config = dict(
    head_dim=32,
    vocab_size=4096,
    norm='layernorm',
    norm_eps=1e-05,
    attn_scale=0.177,
    init_std_o=0.00926,
    init_std_down=0.00463,
    lr=0.00225,
    beta2=0.98,
    lr_head=0.00609,
    train_tokens=115900000,
    steps=7074,
)
Each number is 50 + 15 x the weight over the matrix's rms, rounded and kept within 0 to 99. Layers, rows and columns count from 0.

# layer 13 attention key, 160x160, rms 0.0652, rows 16-31, columns 120-159
54 49 80 53 56 45 53 64 62 65 58 27 57 42 52 52 60 33 54 38 48 47 42 50 56 34 55 77 48 73 48 60 45 46 36 49 59 62 58 62
57 74 59 58 28 47 56 68 52 64 49 28 34 59 50 50 53 61 59 71 47 30 52 21 65 68 43 83 54 69 76 51 61 41 54 51 29 35 49 62
63 46 56 54 42 48 36 30 40 45 40 46 55 54 48 43 28 42 35 42 19 61 57 23 52 72 60 33 43 43 40 34 68 30 66 80 18 83 60 41
70 32 68 53 63 46 49 47 26 38 36 62 61 72 67 55 54 66 69 39 44 87 32 65 46 45 57 20 38 55 39 53 50 56 52 24 47 28 31 61
56 45 36 53 51 40 61 60 55 60 37 52 07 38 38 66 49 43 38 46 57 57 52 26 59 49 52 50 50 54 50 42 53 59 53 51 48 43 31 50
47 57 37 49 65 61 68 47 06 57 40 63 63 64 59 48 56 71 62 18 23 36 41 59 48 59 49 35 69 23 64 79 55 63 70 44 63 88 46 73
49 47 32 35 57 48 40 59 34 29 42 65 67 74 49 62 30 99 43 55 36 42 36 38 44 39 35 61 36 33 60 64 68 51 67 21 56 13 47 56
86 50 53 39 61 42 49 58 71 56 54 54 47 59 35 46 44 62 54 69 41 25 41 56 62 23 46 74 44 69 59 44 60 57 37 44 48 45 55 33
49 58 75 56 54 56 52 46 35 44 56 41 49 62 45 66 55 55 75 43 65 68 61 54 31 38 55 70 67 51 45 50 58 56 65 56 71 08 38 54
32 61 31 53 33 53 53 34 86 65 53 52 44 34 50 37 27 19 52 30 34 30 36 33 47 51 48 50 60 36 54 49 79 45 42 26 31 86 63 41
70 59 66 77 52 47 35 35 36 64 77 66 66 73 71 38 40 66 51 43 31 57 47 60 43 54 37 50 55 67 44 68 42 39 50 52 85 61 80 41
45 61 30 60 22 65 60 68 47 66 41 49 39 53 60 34 53 43 49 53 41 31 49 33 57 58 54 38 50 46 00 65 57 59 80 41 49 35 13 52
40 32 59 76 37 49 35 59 50 62 62 40 54 53 74 63 45 34 45 51 47 71 67 60 61 37 64 68 23 46 49 52 46 44 08 26 41 49 58 55
64 36 40 76 60 53 38 38 40 53 32 59 72 51 39 57 39 46 31 69 57 80 78 70 55 65 58 17 43 46 51 22 61 40 48 59 50 58 46 54
45 40 39 22 57 36 54 61 36 33 62 40 35 46 42 64 30 62 65 32 44 58 53 68 38 23 40 14 44 63 61 50 29 42 59 13 58 86 45 77
34 45 50 20 53 22 57 52 57 45 37 55 63 53 52 51 65 56 59 52 56 48 33 71 42 57 50 60 69 35 39 62 67 85 70 46 45 41 39 14
# layer 13 attention query, 160x160, rms 0.0681, rows 17-31, columns 120-159
39 59 81 36 40 68 87 47 34 76 36 46 26 52 43 34 50 34 51 80 57 28 63 65 49 61 30 57 49 62 38 59 29 44 46 58 34 33 45 52
80 37 83 52 60 40 14 20 58 52 49 37 71 51 40 21 45 42 56 38 53 57 43 39 26 44 60 35 55 58 39 27 42 46 73 50 27 55 71 42
65 55 35 59 80 29 36 73 27 27 67 86 65 72 68 61 46 48 54 33 46 77 33 29 44 08 52 53 38 40 40 69 34 62 51 36 72 59 28 59
71 57 55 61 43 38 54 43 51 86 53 31 39 17 63 67 59 42 41 90 46 55 57 42 73 72 68 29 34 57 35 28 33 45 62 66 48 54 50 43
49 15 50 48 60 57 50 65 30 67 62 65 43 57 65 43 45 59 42 30 44 49 47 44 27 42 33 32 76 35 60 57 67 79 46 43 50 59 56 73
32 26 21 44 57 53 68 60 41 45 72 50 73 63 56 54 62 89 76 64 63 53 56 57 50 16 48 44 43 33 49 40 63 49 80 63 41 23 45 65
43 42 46 40 43 38 36 53 51 21 53 52 53 60 38 53 59 67 53 70 62 51 42 33 54 47 49 51 56 41 65 38 55 39 49 51 42 44 34 58
49 55 47 40 48 60 60 57 48 31 37 66 29 59 48 66 19 54 52 45 78 44 60 78 44 43 39 37 57 30 70 34 64 66 53 34 76 38 64 67
58 58 56 48 32 35 56 37 66 62 49 42 41 32 25 40 70 39 51 78 51 51 57 50 43 61 57 31 49 31 48 57 49 52 58 58 42 55 68 49
58 68 48 52 50 53 64 65 35 43 55 46 53 47 49 31 55 67 56 24 48 27 59 49 31 73 53 59 52 48 73 63 71 75 49 32 43 71 64 45
74 47 51 57 44 63 44 78 31 67 28 48 34 73 50 34 81 55 49 57 60 52 40 45 30 33 90 55 52 61 19 64 21 55 61 52 56 62 44 43
30 81 32 80 45 76 52 73 61 29 75 48 35 52 84 41 41 13 42 62 43 63 44 80 70 41 73 31 35 40 42 71 55 58 43 57 31 38 52 54
55 25 65 41 44 63 23 36 36 54 39 70 58 07 49 55 40 46 40 65 79 75 36 62 42 75 44 27 29 56 17 31 38 68 63 42 49 54 39 55
25 34 50 64 74 48 80 67 43 49 60 68 58 31 26 39 60 72 55 30 18 46 53 76 45 31 53 44 63 38 47 73 28 71 47 43 46 55 49 56
42 16 43 34 75 42 56 50 55 37 28 53 65 39 35 64 49 42 63 52 45 71 25 65 25 36 61 52 67 52 58 58 36 36 58 79 58 33 16 45
# layer 13 attention value, 160x160, rms 0.0525, rows 0-1, columns 120-159
66 47 59 49 60 63 48 26 62 46 37 33 80 64 71 71 40 64 27 40 48 66 47 53 45 16 46 43 46 36 32 45 62 27 49 22 62 66 41 54
42 45 39 49 49 41 53 32 54 51 37 70 35 69 64 35 56 39 44 59 75 43 70 78 63 25 67 51 86 57 43 56 50 75 43 71 56 60 61 54
# layer 13 attention output (transposed), 160x160, rms 0.126, rows 0-1, columns 120-159
31 62 56 89 45 49 43 78 58 80 58 36 48 57 59 35 77 33 30 42 44 47 53 39 74 80 46 67 54 57 60 45 65 53 60 45 45 43 45 55
52 60 32 59 39 76 44 63 46 42 57 35 63 50 35 53 47 51 61 39 35 64 55 54 43 77 47 56 41 36 70 58 55 56 45 53 34 57 67 39